From a checkpoint of a small transformer trained on Wikipedia.
Training: 756M tokens, 2883 steps.
Each number is 200 + 20 x the weight over the matrix's rms, rounded and kept within 0 to 999. Layers, rows and columns count from 0.

# k: layer 7 attention key, 448x448, rms 0.101, rows 303-323, columns 192-255
# q: layer 7 attention query, 448x448, rms 0.104, rows 304-323, columns 192-255
# v: layer 7 attention value, 448x448, rms 0.105, rows 288-319, columns 192-255
# o: layer 7 attention output (transposed), 448x448, rms 0.101, rows 288-319, columns 192-255
k303,221,196,185,205,221,220,222,211,210,179,182,174,195,216,221,190,163,200,167,216,174,190,230,204,198,142,185,182,199,224,173,212,214,181,210,200,209,184,167,182,218,202,180,222,188,197,194,201,205,212,204,190,181,215,156,215,198,218,187,242,204,214,216,174
q304,183,191,221,184,220,227,229,234,204,218,240,211,246,244,181,185,199,186,228,182,190,219,198,176,218,167,211,193,182,215,191,190,225,178,198,172,248,230,198,190,183,170,200,207,239,172,196,187,159,203,196,234,213,216,200,217,212,185,184,210,172,181,195,200
k304,215,180,205,184,207,216,206,220,203,194,182,214,189,175,203,206,210,187,197,190,203,191,204,204,186,194,201,179,180,194,207,204,216,187,230,207,200,200,198,224,207,192,209,195,180,213,198,188,196,207,183,208,194,194,221,210,199,226,211,187,209,205,209,210
q305,208,175,222,221,225,215,234,220,183,210,222,202,228,221,211,195,206,184,226,161,189,228,197,204,194,178,217,178,178,207,218,206,177,177,176,178,229,213,168,200,205,163,206,173,203,191,200,202,185,222,192,226,193,214,216,201,200,187,220,233,168,209,231,202
k305,188,200,199,212,200,186,182,209,208,196,200,207,196,172,190,195,187,207,204,190,211,186,203,179,196,220,218,203,194,200,209,193,202,182,218,197,209,194,194,215,204,212,217,204,198,234,178,207,197,186,197,188,207,186,204,203,202,210,194,182,225,201,213,195
q306,197,202,185,183,194,214,209,199,185,226,216,203,197,185,210,239,208,209,209,180,186,201,219,212,235,206,192,184,188,186,183,199,225,212,178,191,193,246,198,212,215,210,209,225,197,183,201,180,222,192,215,175,204,225,211,200,237,203,225,186,193,209,218,218
k306,175,189,198,259,193,173,192,173,226,175,189,213,193,166,194,204,213,228,177,251,180,172,210,204,199,250,183,215,209,187,248,183,184,175,201,196,197,226,170,222,178,217,180,219,213,207,246,183,225,181,242,205,238,216,216,220,249,192,186,179,191,193,207,186
q307,215,174,243,190,227,203,221,223,196,228,209,206,203,214,187,204,192,194,201,178,178,202,206,185,194,152,209,191,208,201,202,166,187,213,202,174,214,210,206,209,202,180,215,199,207,216,183,188,218,203,210,204,201,195,253,201,231,209,211,214,170,208,199,189
k307,189,209,207,211,220,198,153,211,210,214,197,198,202,183,199,208,212,216,202,210,203,195,188,206,202,182,194,204,185,190,176,228,247,174,206,234,187,221,198,211,200,195,193,174,171,196,199,210,200,186,208,200,192,210,213,202,198,210,191,194,210,160,217,197
q308,197,189,162,161,193,195,193,169,163,220,211,201,188,216,201,177,162,209,171,216,186,205,185,210,191,176,185,182,200,167,170,203,187,224,190,208,201,216,219,198,229,233,220,179,233,171,175,206,202,198,158,227,175,205,215,186,189,206,188,185,187,186,179,198
k308,201,206,229,217,207,166,224,202,264,219,158,189,147,161,203,241,223,199,168,188,208,140,189,213,221,213,201,200,225,183,258,219,226,214,206,192,167,191,175,221,208,216,180,205,188,199,188,166,200,199,219,174,216,227,177,206,204,194,184,202,229,231,197,203
q309,229,188,197,148,227,174,213,214,199,240,202,177,246,208,177,189,206,200,208,195,176,231,244,173,169,172,218,195,196,156,193,224,211,215,158,250,213,206,189,206,188,204,239,166,252,209,233,235,205,197,179,185,213,215,170,226,212,211,199,210,186,204,214,176
k309,196,220,189,231,214,186,228,170,199,194,210,193,249,218,184,196,198,212,226,218,215,200,185,200,239,167,205,198,210,233,189,177,176,178,169,194,166,239,216,206,194,206,183,178,192,169,177,214,205,197,196,236,201,185,239,242,234,180,175,195,192,189,217,218
q310,223,176,202,160,204,176,227,206,182,185,188,178,191,198,220,206,179,206,200,192,164,206,220,194,210,144,196,209,189,196,205,214,223,193,200,196,203,211,206,187,195,178,185,174,179,193,169,211,204,210,178,208,199,209,206,180,220,181,246,174,203,213,197,194
k310,218,202,220,212,203,231,175,239,205,239,186,193,200,174,197,198,188,200,151,200,203,207,209,197,201,202,187,198,194,173,200,190,213,212,223,191,216,195,201,234,207,233,184,206,212,209,186,216,220,225,224,205,205,189,178,187,204,218,173,206,192,220,205,217
q311,202,245,223,236,229,200,182,177,217,190,172,207,188,163,195,217,178,218,182,213,243,160,179,216,174,224,218,170,174,196,230,176,198,154,157,245,220,199,253,165,194,195,205,194,206,216,172,187,190,198,198,181,218,210,184,196,181,218,176,189,224,196,200,181
k311,225,212,182,165,182,189,205,189,175,204,180,184,245,196,182,168,197,196,232,215,186,196,212,197,186,205,208,210,208,186,204,179,193,194,205,245,205,217,192,207,192,196,216,187,196,198,227,190,231,165,195,150,213,174,235,211,208,201,205,209,230,224,204,168
q312,195,175,223,155,214,190,159,165,180,188,183,203,192,212,220,228,208,199,204,196,187,197,210,199,210,219,208,188,193,209,240,205,181,163,221,143,209,194,212,206,188,201,232,242,213,206,176,198,209,217,201,243,191,199,207,174,192,194,239,218,176,192,215,195
k312,178,199,215,231,202,201,178,225,187,190,213,199,189,188,153,155,187,222,162,172,169,192,204,197,189,165,219,208,203,210,195,185,204,166,246,220,190,204,193,197,212,192,179,223,189,246,193,199,203,193,211,196,204,208,179,215,191,230,170,195,217,227,191,173
q313,208,166,230,172,164,188,188,195,177,241,213,240,213,177,201,185,168,208,167,203,220,199,198,179,188,245,187,216,223,227,214,161,214,180,196,191,228,212,182,203,215,180,215,214,204,204,193,194,185,210,215,167,208,237,208,189,195,230,195,199,151,214,224,188
k313,200,223,208,237,229,203,198,164,209,206,220,214,213,224,186,174,202,198,222,200,217,194,180,168,186,150,212,214,234,221,192,180,210,205,214,222,200,199,178,185,184,213,223,207,220,204,217,200,165,205,169,218,180,181,156,166,205,198,193,216,212,212,184,207
q314,207,191,212,159,192,180,190,206,177,221,214,207,188,220,220,175,183,195,205,216,153,186,226,193,224,204,186,204,213,212,165,191,192,206,204,208,230,199,209,194,214,183,164,220,195,200,150,190,208,210,186,227,206,217,236,211,180,193,221,183,184,232,209,205
k314,189,196,199,226,185,192,188,230,186,203,189,213,201,194,159,225,210,191,190,211,216,187,207,184,199,202,236,170,200,178,223,185,242,190,206,170,203,197,200,212,196,234,206,206,174,214,171,186,197,218,170,178,204,181,200,180,184,219,173,203,191,192,193,205
q315,180,220,204,226,202,213,213,164,198,194,234,234,200,208,185,235,215,212,225,183,192,210,164,247,248,177,259,206,209,183,196,201,191,208,184,191,208,182,164,193,203,173,208,201,175,190,211,196,195,200,205,208,213,215,224,201,203,185,241,151,210,238,202,212
k315,199,166,212,217,204,181,179,189,200,211,215,187,194,189,238,200,244,201,254,198,198,197,205,196,172,229,188,202,204,214,208,181,155,206,222,169,219,186,240,224,188,235,227,182,213,211,209,231,199,173,218,231,192,205,189,214,241,209,176,206,209,184,256,224
q316,220,239,207,221,207,171,171,206,211,195,173,198,229,189,169,198,163,187,221,206,196,178,230,200,190,196,188,182,187,224,197,174,190,151,227,216,195,193,209,134,202,176,198,173,221,244,191,190,208,200,190,198,241,213,226,195,198,205,177,225,195,238,194,192
k316,184,194,208,189,182,220,201,172,177,195,208,212,224,202,210,219,173,188,202,168,190,211,156,202,214,152,202,160,202,180,198,218,264,206,176,239,234,224,200,199,150,206,188,190,199,199,228,185,194,229,196,144,225,186,217,189,176,207,232,188,210,175,218,176
q317,190,201,209,214,209,216,209,217,186,178,192,219,198,157,180,180,193,193,213,221,217,199,231,161,168,225,190,175,199,246,221,211,207,167,193,192,196,172,195,227,163,159,188,176,173,198,189,209,187,210,178,224,213,164,195,206,201,225,231,202,210,209,202,192
k317,218,220,188,209,181,204,182,206,204,200,246,193,206,195,191,208,213,221,200,180,198,172,172,201,219,200,211,237,188,176,214,200,185,215,225,240,207,174,230,214,172,183,209,228,241,225,185,212,180,165,218,173,186,177,178,174,190,150,169,234,220,208,227,187
q318,214,231,234,228,227,190,191,190,203,185,166,189,149,167,225,214,197,183,208,188,217,190,227,205,198,212,208,210,168,149,214,197,221,192,171,181,236,186,196,238,175,189,235,200,183,182,185,176,185,171,198,224,231,202,186,226,218,194,247,170,189,209,230,198
k318,205,177,189,204,169,214,188,166,183,180,210,186,211,216,215,209,203,191,190,231,234,218,185,188,193,241,209,231,197,201,195,164,178,260,194,216,210,173,191,194,197,217,162,196,201,199,252,206,203,159,212,174,197,208,227,213,204,214,200,159,185,205,186,199
q319,170,218,219,239,225,177,193,204,177,164,176,171,223,212,183,214,216,209,164,182,225,184,203,225,213,146,221,216,213,191,183,238,200,207,207,206,200,235,209,191,188,210,199,241,171,212,198,215,186,188,196,218,269,198,224,232,214,212,191,207,195,176,208,240
k319,234,210,173,198,185,232,221,209,179,217,188,212,191,224,230,204,218,225,157,206,188,214,153,214,221,216,211,185,162,271,181,166,199,166,268,205,173,154,196,190,210,236,188,184,205,186,207,218,192,205,204,192,214,202,182,173,204,194,222,202,220,202,188,196
v288,168,194,209,211,196,166,181,201,200,212,181,186,222,178,186,204,220,197,223,176,221,155,221,167,207,147,189,198,223,216,234,206,196,210,177,192,176,198,196,210,188,227,220,182,227,199,199,180,164,210,195,203,201,225,182,211,237,185,189,244,263,215,188,221
o288,196,191,258,236,189,160,237,192,249,160,240,185,222,223,205,227,188,201,219,182,184,217,190,189,217,160,211,168,198,220,206,197,191,174,212,189,216,196,192,195,209,189,220,204,224,231,198,181,177,205,190,209,176,201,216,219,212,215,199,208,239,188,210,212
v289,184,190,191,207,235,189,242,147,206,218,147,234,194,175,171,188,176,201,220,185,246,185,213,224,215,182,195,229,210,177,201,234,188,183,206,212,210,170,141,210,201,209,229,246,225,212,200,193,183,205,169,198,188,191,195,191,261,227,208,179,180,237,204,207
o289,188,221,243,180,190,207,214,170,177,219,176,217,192,214,167,183,182,223,156,201,200,182,198,206,185,203,179,186,200,180,196,222,187,224,178,203,247,152,172,214,188,175,195,208,183,193,210,189,221,199,196,188,164,212,199,206,206,170,207,177,215,236,180,203
v290,223,211,176,194,202,191,209,177,226,189,182,161,164,196,220,191,214,206,195,205,192,208,187,199,201,202,182,173,215,207,207,183,222,169,170,167,204,207,192,219,197,201,183,197,195,170,180,222,207,203,193,198,207,176,206,189,242,222,233,170,195,185,166,198
o290,200,229,194,205,196,217,202,183,216,234,202,175,225,195,222,180,198,187,240,218,199,191,161,133,197,226,162,196,215,233,205,202,221,153,150,191,239,195,173,213,201,202,198,197,175,201,185,172,195,169,195,193,200,200,205,154,192,235,201,156,164,222,186,189
v291,192,181,173,180,204,185,190,210,206,208,142,211,246,219,176,187,210,213,223,174,207,202,221,220,197,204,214,221,187,202,222,203,175,198,233,200,196,189,211,191,222,189,216,220,236,181,180,178,204,199,216,175,225,183,188,159,167,190,191,238,232,200,199,159
o291,183,220,205,182,210,231,219,189,243,200,171,204,224,212,183,236,227,210,220,146,165,240,201,207,213,190,231,209,169,183,220,206,195,211,215,233,191,172,230,192,191,163,221,176,201,196,195,181,193,200,195,175,200,215,210,185,219,196,207,187,232,220,194,188
v292,225,212,202,217,164,182,161,179,190,171,207,198,232,188,220,184,214,184,184,177,202,206,174,202,178,198,207,183,171,186,174,180,217,219,195,226,162,182,233,193,188,179,190,189,222,215,190,211,211,198,173,218,217,200,211,218,183,222,205,213,201,205,171,238
o292,225,197,191,202,165,193,200,190,194,208,208,193,189,178,207,185,228,178,213,180,187,206,171,195,191,209,194,170,203,156,184,232,213,225,203,214,191,201,246,202,246,184,150,195,230,208,209,176,198,203,176,224,206,198,208,202,190,215,205,205,190,180,186,211
v293,205,221,196,205,231,202,176,193,173,211,181,227,217,185,182,202,204,182,187,140,196,247,219,187,230,211,183,214,145,183,221,171,193,220,186,172,166,245,212,223,211,221,245,168,259,196,165,174,196,219,161,176,265,206,175,177,208,211,212,209,207,238,198,221
o293,243,210,230,194,184,187,233,188,196,201,210,186,203,192,187,200,215,188,193,156,138,223,243,218,212,195,196,214,186,176,199,223,206,215,213,203,199,223,195,152,172,212,173,178,220,217,199,213,214,189,176,189,188,237,182,180,193,243,225,187,234,192,190,183
v294,189,206,159,235,210,165,211,174,174,203,155,173,213,194,193,179,230,149,223,225,214,218,157,192,166,185,208,189,180,213,197,180,215,194,216,203,170,171,185,210,175,202,214,263,220,201,204,194,196,205,194,191,193,226,195,183,230,233,210,198,239,209,206,214
o294,186,199,181,212,186,192,245,191,208,212,185,180,218,185,181,181,195,197,251,240,195,235,213,240,201,169,197,215,184,185,201,194,179,197,205,233,189,185,169,189,197,226,172,221,188,177,224,143,178,209,180,247,172,218,215,223,214,221,204,199,226,208,182,153
v295,184,204,207,208,204,171,229,189,172,164,188,176,189,193,204,170,216,193,168,248,220,201,195,227,212,231,198,198,228,202,195,196,205,208,215,183,212,173,171,235,213,188,213,205,197,209,234,215,228,188,176,220,189,193,213,175,171,203,226,185,186,202,185,188
o295,175,201,213,220,173,173,234,213,191,171,203,197,206,202,201,236,223,203,166,198,181,192,183,188,186,221,209,172,219,190,180,207,202,210,199,157,227,213,180,220,173,186,232,173,220,197,226,217,210,220,151,222,199,186,187,229,219,194,187,166,210,200,205,207
v296,201,207,224,237,199,180,214,202,189,222,238,203,171,189,204,226,203,216,200,209,205,236,181,164,185,179,194,217,209,162,164,212,209,174,159,180,199,175,225,190,152,203,207,202,236,175,190,258,177,228,172,186,235,238,191,180,219,216,194,188,202,237,208,197
o296,226,192,215,208,225,180,165,238,188,232,204,199,191,187,207,202,179,202,208,196,204,245,185,160,160,225,201,192,208,220,182,199,189,193,145,119,185,196,223,182,191,193,170,205,168,174,184,207,162,202,186,205,213,185,210,189,190,207,157,230,222,202,188,180
v297,256,184,223,213,215,199,210,188,220,189,231,182,209,232,185,252,214,193,192,221,187,195,217,180,216,210,225,198,259,177,194,173,204,196,226,207,197,227,161,187,190,196,193,144,169,194,194,189,235,188,232,196,236,203,248,221,224,174,224,187,168,197,210,210
o297,225,179,163,211,193,190,214,208,162,227,212,150,252,192,226,212,212,189,191,214,204,201,186,163,192,205,224,210,220,216,183,200,194,230,208,208,228,178,168,210,179,192,214,204,211,225,195,200,224,168,190,184,214,216,193,191,208,215,184,227,183,209,197,203
v298,200,167,172,226,205,185,224,196,193,196,157,192,276,198,162,174,237,195,224,230,245,162,158,210,199,209,202,159,254,207,227,250,198,227,210,192,189,181,190,200,218,241,239,208,220,212,203,209,189,174,188,195,197,184,172,182,173,212,177,223,229,190,224,199
o298,197,172,213,226,240,179,242,192,188,174,173,174,198,189,182,221,229,227,214,202,254,216,147,210,221,203,201,145,215,142,229,215,180,212,193,173,183,234,214,231,227,243,220,171,225,201,207,191,201,169,161,198,231,174,233,205,214,201,226,166,191,195,221,232
v299,259,244,201,169,212,172,209,180,179,189,232,198,217,178,215,198,170,217,232,204,235,186,203,153,196,147,207,193,218,216,157,170,214,174,184,221,194,174,196,186,172,187,206,196,246,243,204,225,235,221,177,161,214,220,211,212,194,230,202,232,174,197,202,184
o299,182,209,191,184,215,191,201,202,221,220,220,199,208,174,198,196,188,224,223,178,159,177,182,202,178,197,207,179,196,251,175,189,231,184,218,241,210,226,199,215,187,148,230,209,223,213,232,208,206,182,191,116,197,213,223,212,216,249,210,236,187,209,227,192
v300,188,215,240,226,184,217,231,210,229,204,202,173,200,185,207,192,195,220,183,165,165,235,230,205,214,202,194,189,191,184,216,194,207,189,219,188,209,208,214,191,204,172,208,232,166,206,179,202,186,213,194,238,202,208,181,213,236,224,190,180,186,165,171,207
o300,178,284,190,199,205,228,220,185,241,188,203,190,172,210,200,190,212,227,146,199,206,229,197,240,234,205,223,230,185,156,220,183,213,197,230,193,207,201,214,227,198,195,190,227,165,187,216,216,172,234,207,222,199,222,182,212,197,211,174,190,178,164,178,216
v301,194,190,227,188,163,218,223,193,193,199,204,188,171,194,198,167,161,210,188,211,212,208,186,216,240,196,206,197,203,167,215,216,215,210,201,164,222,206,203,208,199,171,224,267,217,196,241,247,203,226,211,164,148,191,198,202,208,222,186,167,192,199,213,221
o301,159,190,237,163,195,211,180,165,187,198,208,208,227,210,203,219,188,181,195,196,206,213,213,193,211,230,193,203,201,153,175,216,191,196,239,197,172,205,192,188,219,178,211,197,199,198,229,207,249,229,201,198,191,202,193,231,193,200,176,169,207,183,210,224
v302,204,218,218,200,182,216,183,207,207,188,226,168,181,178,179,223,194,258,202,155,194,176,197,216,233,192,180,194,203,194,188,210,203,209,192,206,213,180,190,174,163,170,143,191,227,179,191,207,190,215,220,199,202,199,162,233,217,199,196,217,203,186,225,225
o302,211,222,235,224,215,211,214,224,195,166,232,163,187,182,222,188,208,238,243,173,191,193,161,178,201,181,204,221,174,212,185,199,240,172,197,198,170,204,200,192,160,194,220,232,176,194,189,202,151,156,221,208,225,235,201,191,192,220,151,231,211,212,227,197
v303,216,221,199,219,212,181,178,290,207,191,197,205,252,218,191,222,220,185,205,199,193,181,172,182,188,211,215,188,232,239,242,187,179,189,220,227,191,194,224,186,156,188,212,199,135,173,207,165,210,207,192,209,205,202,214,188,203,200,189,183,222,222,207,212
o303,200,199,190,192,204,153,204,261,200,191,172,209,201,185,194,215,182,198,227,229,216,180,188,227,189,220,201,196,242,203,217,155,173,185,232,194,216,169,216,175,165,179,177,202,175,178,211,192,241,225,184,201,190,193,195,196,224,210,220,202,197,212,175,238
v304,194,195,217,195,176,180,185,187,236,185,206,242,215,162,183,175,198,219,207,165,193,178,205,168,205,193,166,178,217,227,198,191,194,216,219,205,234,198,205,204,201,217,173,159,199,189,218,205,178,211,160,193,183,200,191,187,205,188,192,210,214,201,178,196
o304,167,220,185,206,198,191,171,212,201,167,216,234,194,181,204,259,203,210,223,198,207,190,176,175,209,218,193,192,221,220,212,192,239,177,226,200,240,191,211,195,204,198,171,164,157,202,203,200,190,207,198,176,181,202,205,158,182,224,187,209,226,179,189,218
v305,185,215,229,222,191,214,195,193,162,197,220,202,178,193,200,221,200,216,172,200,206,212,185,167,182,205,214,181,177,217,178,161,213,197,222,181,192,232,219,212,239,185,216,198,194,168,183,216,208,211,203,192,199,173,208,222,219,163,217,204,199,203,175,220
o305,205,202,191,212,176,209,213,195,194,192,187,192,200,199,215,177,205,199,206,221,198,190,162,203,212,192,178,151,176,189,207,163,217,192,188,205,198,187,217,189,190,194,216,207,202,172,200,229,190,197,233,207,186,212,204,205,195,183,208,221,220,194,184,198
v306,227,225,231,213,206,182,202,207,201,205,188,184,222,209,141,211,209,208,198,165,224,199,160,195,206,214,228,164,181,191,206,214,222,211,186,193,172,224,216,186,186,196,206,181,157,188,192,253,184,178,206,191,212,255,199,164,193,225,180,175,202,203,199,188
o306,208,209,211,201,210,182,198,215,240,181,166,214,210,216,168,213,170,199,203,195,227,199,195,201,205,200,203,197,180,197,203,187,186,192,219,182,174,209,221,180,197,185,181,201,189,176,212,249,227,197,202,208,198,227,195,189,221,179,187,187,228,199,220,203
v307,203,195,217,194,211,228,233,227,227,195,252,214,212,218,223,236,205,237,181,220,182,214,211,203,259,191,198,191,219,194,177,220,218,210,174,172,192,229,211,225,190,219,172,193,216,224,187,157,233,199,213,207,217,191,211,256,167,157,185,212,179,186,211,170
o307,186,194,242,228,207,198,197,171,217,240,156,199,200,190,215,194,211,185,183,217,208,187,208,201,225,207,176,202,219,180,159,233,206,176,173,182,208,216,225,232,132,183,175,198,250,207,194,228,250,211,227,180,199,179,186,220,149,185,175,191,183,195,186,192
v308,178,227,192,178,213,211,229,232,168,173,167,192,205,205,202,197,226,188,208,183,199,229,210,192,203,216,177,203,190,182,191,183,209,209,196,184,190,238,204,219,238,183,225,178,154,220,212,168,207,217,180,186,215,189,205,163,115,193,209,173,171,201,189,197
o308,201,198,197,149,211,216,177,203,202,192,114,222,187,236,240,195,196,188,200,167,216,231,225,209,189,186,179,171,186,186,162,239,168,184,202,210,197,204,200,210,186,227,207,221,223,223,193,211,188,240,210,163,200,191,205,202,184,223,233,186,200,218,188,191
v309,257,230,170,164,181,183,239,213,197,186,193,172,187,172,189,179,212,189,181,194,193,210,180,153,200,195,188,178,190,176,208,250,213,229,192,205,186,207,217,192,225,134,209,272,147,215,193,261,215,173,205,194,198,209,164,145,199,199,180,213,218,156,172,216
o309,210,217,167,132,195,178,182,185,189,186,185,158,187,180,204,188,200,237,185,158,178,246,174,188,188,180,152,205,158,167,195,218,190,215,201,241,186,202,217,218,243,199,220,235,199,178,133,249,193,208,208,173,205,217,191,156,195,230,169,176,221,191,183,214
v310,251,218,220,205,214,202,210,223,209,161,215,187,197,173,188,229,175,210,206,201,169,226,178,141,185,176,165,190,202,177,134,173,208,180,199,206,177,188,220,180,193,215,213,203,161,272,208,197,195,205,241,237,189,222,202,224,222,226,189,187,183,201,189,226
o310,212,180,173,202,232,189,193,224,192,190,168,175,189,140,178,187,197,188,241,199,206,224,183,173,161,172,173,169,194,212,188,194,234,200,220,211,170,213,213,202,183,216,227,234,194,188,204,181,191,220,255,202,190,215,179,179,199,264,188,235,203,181,225,193
v311,211,188,243,235,182,206,198,246,162,195,212,230,170,181,179,235,178,196,161,174,171,225,164,202,201,214,196,187,196,183,150,158,209,204,178,179,168,226,206,228,172,166,180,180,191,199,224,187,195,227,188,195,200,208,210,181,178,209,222,187,163,230,203,158
o311,210,171,192,211,172,178,240,230,196,195,206,217,180,196,205,174,199,177,192,190,166,198,188,206,207,210,226,199,187,207,183,198,218,187,197,205,163,194,232,226,169,144,204,227,207,233,191,198,196,215,176,193,193,241,188,216,169,242,213,216,202,179,211,169
v312,184,178,214,194,178,245,189,179,213,195,203,203,191,194,204,195,229,216,221,186,198,210,161,224,196,203,180,196,190,193,232,196,195,190,237,208,233,214,219,167,227,209,196,220,228,187,197,239,181,155,217,191,223,186,202,188,239,185,196,159,222,166,192,212
o312,185,200,216,216,191,202,161,188,213,224,206,197,187,178,210,165,223,199,196,181,219,184,202,250,185,200,213,137,174,190,221,188,220,170,214,194,240,207,201,153,224,209,188,188,221,211,210,195,207,156,206,173,241,191,246,211,207,171,191,209,206,195,204,202
v313,196,185,214,206,207,197,178,215,190,171,200,202,219,188,206,219,179,228,177,197,188,196,207,217,197,191,212,229,208,218,232,208,211,194,181,197,205,190,190,245,218,167,198,166,208,201,202,184,217,193,222,214,215,240,202,232,195,173,222,212,188,158,205,195
o313,185,193,218,201,203,219,201,238,196,179,235,217,200,210,215,194,178,207,189,210,217,209,190,228,182,196,217,206,197,206,205,220,209,195,234,211,212,171,154,198,217,173,250,187,191,216,233,196,184,204,226,183,225,180,211,189,194,191,221,192,185,187,206,221
v314,234,212,192,207,212,192,235,214,205,212,179,208,155,260,178,189,214,215,236,206,203,186,173,224,197,176,226,163,207,220,227,229,211,178,221,193,165,199,189,162,232,202,186,284,182,141,194,223,209,206,201,259,167,173,194,179,226,249,206,165,241,223,170,189
o314,236,218,176,239,204,153,196,214,219,188,169,246,184,205,193,219,187,195,198,177,163,189,248,166,169,196,202,181,178,184,216,209,199,182,206,169,154,198,204,195,244,182,194,174,164,158,191,167,237,203,206,222,186,215,225,199,191,211,222,182,212,202,208,179
v315,174,200,217,188,241,221,212,213,185,187,206,193,229,186,215,168,214,197,198,227,196,168,205,208,197,206,179,213,235,232,200,187,209,189,180,209,173,214,178,175,202,218,204,180,191,191,193,213,249,224,204,174,232,194,211,199,214,200,203,177,179,237,175,185
o315,208,186,211,195,200,199,171,191,236,209,171,200,197,208,228,198,172,210,186,207,226,188,161,219,212,201,210,187,204,215,200,176,192,214,215,187,188,216,167,222,194,223,191,168,221,210,192,211,267,196,201,172,178,206,202,183,205,176,203,189,197,207,166,194
v316,180,201,232,189,216,233,222,196,217,205,262,207,188,215,193,240,168,204,167,210,170,190,198,197,199,195,197,200,225,224,172,200,187,144,196,162,190,192,204,207,210,218,213,162,201,210,170,149,175,169,204,266,181,165,189,243,231,194,206,212,183,225,189,226
o316,169,230,198,242,165,191,173,222,168,211,202,198,220,183,200,202,195,205,179,239,207,214,241,188,194,265,207,184,243,203,189,201,219,196,206,205,210,178,191,182,191,216,244,195,210,213,194,168,233,167,187,213,137,179,198,209,191,202,226,234,163,204,225,205
v317,178,210,168,213,220,184,212,171,182,221,189,209,214,159,200,171,204,198,216,194,209,145,199,169,190,219,199,182,184,227,221,240,182,218,185,218,214,175,172,221,207,181,212,213,202,171,229,203,171,196,191,206,202,199,190,193,185,179,205,207,222,170,212,195
o317,171,187,175,203,202,214,195,176,214,182,163,198,245,184,239,182,211,238,233,203,199,167,197,213,196,204,159,200,204,211,234,195,200,216,181,204,199,224,215,215,220,195,196,174,190,169,200,197,136,188,215,248,167,202,171,188,221,199,199,203,174,199,197,229
v318,172,199,232,210,182,188,226,183,199,161,184,253,137,219,168,182,196,212,247,187,224,185,186,179,187,202,215,226,207,206,227,181,182,232,231,189,197,200,207,198,226,195,235,179,215,218,207,263,147,213,179,207,136,197,199,189,237,226,143,196,210,199,166,179
o318,192,219,185,191,205,247,160,172,216,190,168,222,203,208,232,222,218,231,212,180,199,178,210,188,170,185,226,185,216,203,227,187,202,183,205,146,166,240,195,230,204,178,229,190,223,187,181,212,188,194,180,187,199,205,180,248,218,239,146,157,240,176,172,184
v319,197,196,246,226,184,210,203,170,233,239,195,232,147,185,219,210,201,209,202,184,209,199,233,215,198,214,245,173,183,204,193,199,201,198,181,213,184,213,193,171,195,199,210,164,205,188,177,189,203,210,205,182,267,189,248,219,247,191,177,168,184,233,187,195
o319,200,175,193,225,182,203,195,173,215,205,185,222,151,208,199,182,199,187,239,187,172,145,212,232,240,217,219,203,202,222,205,210,179,191,174,211,183,192,215,194,188,167,209,165,151,207,194,194,181,218,188,202,195,204,222,210,217,213,174,239,213,210,205,222
q320,167,211,187,205,215,209,147,235,231,184,216,212,200,159,158,173,179,235,209,219,197,158,228,226,187,201,206,189,193,167,252,197,191,189,195,246,237,208,193,187,205,204,177,211,197,167,217,215,209,198,196,186,216,181,202,205,200,164,217,184,170,209,188,181
k320,231,203,210,185,214,194,165,195,217,236,196,183,194,170,200,190,206,186,210,194,204,194,212,208,204,183,178,169,188,207,215,222,219,193,188,233,219,184,199,237,211,207,190,222,226,211,189,163,228,178,185,188,237,184,215,215,230,192,209,186,196,212,204,193
q321,162,217,261,149,183,169,166,197,207,194,174,191,232,233,177,261,220,204,185,202,200,186,158,190,175,183,232,221,191,220,173,203,181,213,170,203,128,205,209,165,249,231,204,217,196,243,165,233,173,208,232,199,210,207,165,180,242,220,176,216,224,159,218,216
k321,212,157,212,210,165,201,182,194,210,196,179,174,196,186,209,199,203,219,199,262,221,178,230,182,206,186,166,231,187,209,259,182,191,186,219,224,178,200,187,182,203,196,185,209,238,212,209,203,198,174,204,174,186,230,185,189,182,219,198,198,225,205,224,209
q322,216,192,178,208,181,193,248,144,204,228,175,186,218,209,217,177,175,170,182,227,193,210,161,225,175,190,172,248,216,222,189,213,238,221,199,194,173,146,213,185,208,260,189,231,208,210,151,204,222,158,189,225,164,210,182,236,208,203,167,201,263,180,178,262
k322,148,161,246,207,180,203,204,208,236,195,177,219,211,215,207,205,188,198,198,210,182,189,195,228,198,223,184,207,182,175,180,191,182,209,225,158,174,212,196,189,196,226,202,181,188,208,211,212,219,186,217,228,178,199,158,206,194,234,198,228,192,180,208,209
q323,259,200,199,149,179,177,226,187,192,216,171,193,249,209,233,210,164,155,210,161,132,215,124,170,171,150,208,206,221,201,200,209,199,205,191,173,135,162,214,197,240,195,169,189,168,221,181,213,253,164,168,205,164,180,203,208,166,214,188,241,293,196,172,213
k323,202,219,204,194,190,193,181,200,231,190,177,178,218,181,203,196,210,174,208,187,206,211,202,250,193,205,197,199,180,197,198,214,218,223,177,215,213,212,199,183,196,207,222,227,180,207,214,192,224,203,183,160,197,201,170,197,182,215,198,175,230,193,195,205